python train.py --n_kv_head=3 --norm_eps=1e-05 --rope_base=10000.0 --rope_fraction=1.0 --qk_norm=false --attn_scale=0.125 --bias="none" --tie_embeddings=false --beta1=0.95 --schedule="wsd" --dataset="wikipedia_en"
Each number is 500 + 50 x the weight over its row's rms, rounded and kept within 0 to 999. Layers, rows and columns count from 0. Numbers have three digits each. The size before them is the row's rms in percent of the matrix's.

# layer 3 MLP gate, 512x192, rms 0.0826, rows 194-216, columns 96-191
096:531473596494494477492561568393535502453449510528430492569470393557537437555519487466410517504450506495540441487420435533570509609467504453526503469526520508490535418446500604550544489528505501474526475444490614483460421446538485467451475521632584554470453518494456487531497510379466519444
094:493509473499416549503504572536564525386597495544603448497427573433503452473473532421486530542465501497561513478497541591442546538457533425468512464516487535508555461448467454475492379494564495457487403517526574427563532478518502504516500464579490554422463403462486495398606372561552461514
096:537556419497477544493478430421457469496517540525466550432420531601529484536457528532434568554496498464579496472492502447513476508483495472423482488504545541495524541536618585509516519499565443460456497529459544525511435506424395471569496478481526501408478510434331490472536562500630471510
098:524533455510553517572532521490443498481470466477559593537515508508514593503456493430378510429469473499505454529551535585601579542512467445434511427552468566577514460525421518473491412478572529465470464412452491457502562454527514463503578544461494448546441422411447618512444510560518513496
098:509495552448450491476459482552572487459523557541496514612454530540470507540488412608495467508489447569503451456516596503539523505447474463545461445540456492505387551598466582516533518454526473446443460572421390542453516550491549554446416485489626487504557410602493493588456484544529504549
098:540516564564544501496463463581461544494607450508550535472547510507439462448547464444481521494494540504437537567485556525499469493460542490388544504568587412412515546484437499517566517618516481483528565528480595507532515549436509516516497574460484526524495514436422402513430504522600489541
101:484504569506499608502472476545452463578496497505512457486457586452479583505472462393489475486451618451535493437459443407451560554590503570492523469640481513417535536499491488627567487526620547541445418566482529493439519381463481482493507526454531493511436588534514485466552561589493499474
112:458447514623395524534507524438592455444576477432491506434489489506419541483525504582506500522519516401517457503446501535532523495499487579457531561575447465437387446456470459612564517420463600489584447533564517478481490464432438540531470462488564439510546558594479500574561463513546386549
103:427423399564527545441426502438468461404482422516516619524483484649404505564511467453497436494655466545512446488563512498483376494498498526529463386434497437488496512506462515511541578546478534480473553536543593525534557465508436459520483548503575458513452475514427492483566510454392439564
095:509543446525540509626500486552512538552475561524547533458530514503508554514512427429521475438470518487499630497553487470543377510659547435539459494591470467589530510561493585522603519474471610449493532570434514435445503461492473455497521520541458505461436521535487477527490542565559565495
093:512537527530472521561463470523488531480523465468464436462560465514522453590483433432581493528459491548544436518497443456545468451525375391547472554454542433459459554479607529472543543436550583469483469525595570481490530467501395488537551501552456610546471522466408478516387514592561567484
097:493463485531526519495530507495474549499487418598555516507457483527503445600587454477406541444429507472436486533594552480539499536531457484430533532519457508507510452437464574543523551450583393535530436525484471482495478502492538410471566583537354498503410458397446467507577573514425460548
097:482506462473529530481489510493513548486569494558476382508539488506491409489499519559558442496487454455465526481540548503610595501581506447466495582464530539462413516521469501472432535385501480403481508601375465467461455528501473389540442568530408549446521478622497456487525467457486475500
101:544472469496562488494429519547488544491466620586599529511512458447492437531477475447619473461488433506458536498412517491421457435538445489476590557491465485424506453562503504403450478508524577500591514509585507511526473510519454473569491492515450520387532504567547552506481514489454514598
105:482513548475478537488499576509482388439580478506492597570508458566522489544552437477497449513440429468413503438504557536447601568512398467507541499557501518580445575515454476357528433544523517476545473513564500533517538515562515456495459579514473479460454456530463487451488410498544539493
091:448423562484533496465534592477581438490545537496550572502431579564425547441435499510483584490518534427479509476481642550511518499470522524568405503525498573473465485609489494509404539552520484373471517449507515561560623474520497535505527530575460524497404560495521504546428518496491509430
097:519542478497525479418538540476476460557486534601562472448443587523475605525492517383418484453514442542461425509525517394514471572621632547482508556592540522502550514473419540536517517488539439461542494537529551483528475521519439475449534547446447481531503485565483458475425491547551547493
094:508476441495475476544453582507581526451479523500580419547448510497469486540508456491538501503503468533499415529470480555464482536499479519571490380456582526413382517512440474558457500508499374464505442504416477471480441463408429512555478555502547557569481543501427431534491507484491535557
100:472469540438521445517467494500498451448526561525498545492520541477543523527458474485496477498532498593477437458549497585471601496572371486567478540450582493597483498427544496556600519548515516524404425389492471528418508458540522539470512438540504479515477520624419508440470467475514459532
099:405539579491502547524525495502525421410487536577443538506547508580593513480472419646581529593618591407531503479481459553563551481456505445532518565494440542460502444475471415580547506496434515485501544604444485449544376478555428467543493519511466421549586502507466534523441489404456557596
102:475412484551501448479478478416521596464584444497557530564473476505447606516534575545526397571552453529563557522512487514510521494461502548615507574454426555383516420528499475510505545461518483526580521462433416422532521527496539507428547536430526514472527545446484488449457575526482484493
097:532469541504480508529379425560494467576411542515492481439608591502564430532428524420551514498544537476541443530505496532487418462448503536571429466573512548493492470562431521474467497395538475554497517522451531477540455515346473492423478495436565304543488511554420468452483546518453533458
097:509483529532427529438510456490407510528487537461515473495547520440540570535539519519490475461534518535554519519598399437525482540476532416477538445512407492494611494494427516467497474488545522571524527609542510504437581573495556454446487516565492574525571452504603523505472375520562446574
# layer 3 MLP up, 512x192, rms 0.0807, rows 194-216, columns 96-191
093:504647449429554456520466645551501508459535489510398439502455519552448553490487578587552510467497452473485406507504521437599448450526512421480513484492510466442514393484473437458476575521479535450416476542509558540503442455445484591511478503550502489534465369503425459457428504496448503573
096:473523480521562482577551540448504474448515466520466617460553460464542479419437507466496507556406503463455536497441434500458633490579471476554557579499499542538564531535505438530476496467504466502533633519519475477459486537399542538513525488454423497497465580661492478556494545540468510492
099:455457603520494506529518520574462495511575546578456515576541445448493482522560559468412402498457499439547474592527454463477582432635490535534512491574528487476488488516390459559411461531501481521509482606541447440401498451505563491507522515546455487464522481607528541516549448405478573499
092:469608507530444369403457530444498535542491423475578459541510498500517483521455495535370476445524488511517550438555529515431523550491500434519506484552487601484576536524499540525443488477437532479533552506567536507527576474499538422470436569429540548453526459493454476431437447557436536507
098:575452538578491583539457462518636485414474517532517555545460591451502564585459477441483486469520462504470558507428583514494448515473493533484478505396464510474505539511474401560491528434489538513508451530503527467403535440402576461541469502453580530491493485558522509586502428502510486470
102:422463514535489548462501386498470504484541530531587522528489535485507566422561556619469431469542552515404450480529481503454480540533505441440396536531527460388471458555435517465600572534404526479449458472448514482437431635461490495538536502543522450500539599546569504486433463558451514512
098:487489474441528398490456438405465586522471520566420493474500535500519464545509602494436500496422517404492476526541543406541482420479488405515490523489515568655511415486472575497518521483521514528516434398411494549514454495601576502571560515518563550397549438533559499539445588531489439434
103:468581523466454530447486565492522510497380416505520347537448530410495603503500559582506481544497600534438451512581531571493468469447502481472553476569498478451620416451539429452547457510498490483464434508501478476578421439542461517518587538493627549504509540507484409511566499516543483562
109:526593483476512510552551480481530510531466528507467472472616454484476483484501486593677475405487444498421491411425456453484523488583529441504443447561452571520407474518502479554504510461505456480482500441541473437598532520544461514465451476418468499465416503481539518516477451505575484452
094:601464445412398539455601550481519525515374517573439508524524442482473400505470496570499494626434511484517481478516486452484457515480481505502437594511517525480515459425547589507474421547477474484544558539450539481499509470508462542624561498421499518439446493466487523527585507445450461524
089:520574404529480490541538430581555533418562530458393427517447428551524427497427462469459504521487509561519500455517520541474481501512489533599529555479475595413486550498500489463453523537476483503526546436516509483483506389469498504460578461411447537482537464436431458509584481466401578530
094:488491444562480590432525578483466483553463560485517499520499529511456538498554535515396492473532577530550504452530574474437516504518465450387481412568457533457519546434537498512460483477541507524549537475587438571492529419490459573474547448532475497580475489561568471569558424501510510419
105:476485458554454513543460488506454509487478443535509575525522486486452567565635560493425554541462526552469558460427495484508478385489493470532577363473500532623545477489555413480585405471548520514452471412470621485482547459469485458526467504503532527513405447434498460497520562518480510465
097:498483465448508474406508435489470562452595509549568476570512461575476462509483520460558536479440471527419448367471437462465404556512458566543465439499438519463462553507527506508465456494487538577446522478508487412480471505479412495479531490578628499480468478477554552424565513578529420531
106:455450491440448475456515524458488502493376491498446500484571494454390492511465513497508525431442416527473570544453476533522521564451494496525619458520476510544517490426430415577497492482594507468528506556484584498529526577587591517537521484437511473502598621527558523418518464463554412470
096:565499451462515449454550486492483433521478516527613531428508589472509498469519411482471455498502566523473442593478538452464497465512493533464437435480450507487504473476431488448427531508556463467536484443592501599514518530545380528535646440475519518518472420614590467502452579441494499500
091:556506460470519544463507410525618409486477489581455460606554500515543520498506475434471567491418479490467502551487446470592382562562507541511619477370492449459498575517503573447501579495606483576472452542503442419494590543558483491456568543460574496481519490508568485528532539489465510498
097:501471503541470501475540476549500474493467414490397518505556568511515467584508474410429598477524515565522524544420522513596523488454536513459508447533501446498610559514559528447487463428475531509410536534479549470545505503463518475494595508389495439405477464404446499487553379403497441483
095:443537558508524485516451441433477404514481553505536411479511517547551573558442470488486559533503493496576421516580466547421445501535437565574466566501542495481478489511559591507522572528473526495508435505452512506516502469549389588520510483559434576448392538477391533527415539506593493541
086:547490608527508501569481424487506541570471459521441520512555536462547520454513493487446445479483508586444493446575469444420516478477520536502579528442540474432502524537504319484534465476470445600492464588516550525515483484522487482560471476561462528533496565524537529400632538461478493412
101:504499476502425546518390602488468455544525508588399472503489516494413447472482566477539493464508544523403338524472514453495504444508582554483495482550503445531527530480452514469501516544520520454573568516439452578481481515525417563440446464450555543490466455517474506385547516510486461379
100:487486442469479461564473462495540446536468472516516432509467478491534480503432553475496437502531342550546433447491524446517578462460469527492408504566454529492480550535531580461434548541500434576570602436518502514495458621513465545452479444545439491612535444533577512533472468560449473405
101:596464524422451426423484476431514360435490536541520498508463518471508578520526565555468509430476493460464431559530522525463467507444507637352607480452459431487527517416491497460469491583482513493544513512462529496539500536442497475550533485487371436587451497536577466505493499466532536506
# layer 3 MLP down (transposed), 512x192, rms 0.0837, rows 194-215, columns 96-191
095:504534426522540504468450499528535508387455492452473520474431525568435513570487598418547521472466608444472540523468458432461512548478381483400526461572526525457516547556452477511520583574528506454518537300447524521509473477492478404455544607478582435459489452457518472513403467447473506578
099:500513464519533534484521493480508479507552414574505521437535467504595418465454547476515455495525494412469546516447520515475534532448459540459413488566484552533495484513565464442420523388493449488435556587441480553536526501562545487535553405593446443574489548458465522511460525530452467551
100:524511482503434604572551541572447455478515519509467471497460513532545494530433473512532473463450464475503554518471481482427527455570464467455558515438624502481426563517441491535598463568543511512522560486528487535452460421519506509399476512559499438579486421396452502506479498467475441558
097:533474445501448421516480565513519498481462486491438519524512475518435528559509522516546445478512472494461532559454587471527535421508421518527584553433447505479456524586576544491509516462491417497533509486449482527494535528484510428589441481409488536483463515534536534492534530491627586457
099:506533550458573520585463468575461561497476527562490499515580447438484535564546526521554509425590452503487440523568389457443517397528437506495523426524538514523436476573568493508559474533542492367509467471415500558614528500524494496523527485510544492521546525494453442534427580547471483443
101:549425398487508508435449444523459505432506494510490441464625451520475496588496444515530526516523482569434402457528456493499478494513500540611478545429525465598492467477477545511520447546540496518531416489476502500526580467540554498534495507486530454408533494480481552492509467562457471575
098:429433553493505486486430539549525443546478420438504463492488523559566569476495420541490538391579511507450601532471508544460640561520532509541518482513535478573575597487528492467608475531513491527559518508411569492503496473403534652479509533491421559581567524502502472526413540554455470451
101:493519443480471417538546481456452462563532519545486534566471458567547480467558500481598507524582471479488517479496486502444502442462516525542512487515514524538510591583438400502427446415488539506523557434506485499500602442471524479514509533523456623513563522486535479457503460479543478489
102:481442444428350474494563586512490484569504498484469570523424519475468510454499494462472399472517493581516534491454459612438490420461509596530491574423490537517452449487532488533426551506527529557558591455488437457449593458529459454559502416583496484479528522526540530534454590543461448501
103:537550453457488467571508471543482484548432519550468510528464529493518438562441551452507539503462457387507508458558559473423362569554523501545427517553510533495564559479524523457517486551502434491510605523447532478509381507486502493535524523525427524455471432613542508523508453537518525425
094:492524479519526575539484487557400447569541489532469515388494540540432493529402408528573578464485507514458542487554541485464529459547487457534485536461470506617444504525495528541433559541523586453511437472435483497474444545472512532487580515515511479519461452588451542526494462523525614466
100:506509442493465460579488437602598492513509495441456569468564454423430501448487499468542568520551542493494527531507517464507458526577408454521558487523505532430555544418531532494467527475434556496608503495492444498518389509493611494526474412482561501456514468508433560481501445537451532377
107:500499484484486526597425365580533573506505478573421492521462484525474539558501486545516461541505543444503483524493479535534516477486470645605548448485536518388522523494554488472434444440558438434547519463490540578501462488458453549505524412514623460484567466545603598468471472457595429501
097:549461561522480478495491523430419504475513546491497538451484482422434388531470542449568558451515491566456495364558433430507431423477489579573510495563554511499553462503515476539528397459621559521524515570430504437464530487513551429539526385484433559553477479513500580516530618490531542511
099:509513451420423512508553477526449450520482503539484474533503535467470490514496529434543555496503430565543491553449524458480513399511481414492498445477532538572483510516514451439541562514610511496542531502500477421499521568508461506503468469394525615585464485432522537562481474432498485512
094:513468444524514471487534464565448422447431561463531563534484489490457529485565469504480554394437508537530455515415575536465398429538499411499479495498503550520504421492458531484532494501534489530495476464553582545573624420496490558537490421390347483535481466545576503586514488393519520501
095:624560551485658490476559516519596518452509473483474494559537536504533417532525478490562537508503475480413525457418488528541458540530500532545484559447524588557506514581404601501523488502471530479437492509442444482411465486458493449531402507520537419558531531492423518487582482495452538470
096:502534504496498490520529486546462504471563464489515491547545496549534432469458525453460537448605520511499547468565524495443604482554493507520471517462550472515532536376501465516442453420462511494487576424552493474494382531575479525449527521466513459430492496519487510546431506573484515527
100:504587501475611471422466526442534424469450489479529477492553485441537448536592502489541463477573492482501570431417454429481498367508545484459469651546562475471527508517531485527556471462549451547429545452492550489544544560459437474523473441532499567408570585501481593498492476411493531473
095:428483445562532496485545582492542482575505490495452476483595495514466507504503574556479517520425520525488531480460584515540453492467558429420513486495489417550513536527536429410463592496476512431489502518516483524515458511415470531546452542507410466462502483484511528406512431517499556417
101:472532419457552502509409551469416472475612490461523515466420488533573412545541470586496491470523586496506488492499528419567496467493502490512518511447492513521424408514544491473486478439490500498501504555445423489596527517460428533563514588507501516508505533579533503482522501517530507527
110:510520490378508537483568425503539555453524537465457474416506516464539518468454534500526423478388505592600514492522545507510500445461521558489441449475464527466396541484513509441416474530487451538483518453500475565462515472503577463518548411499502596541489465435537559559430455540521483492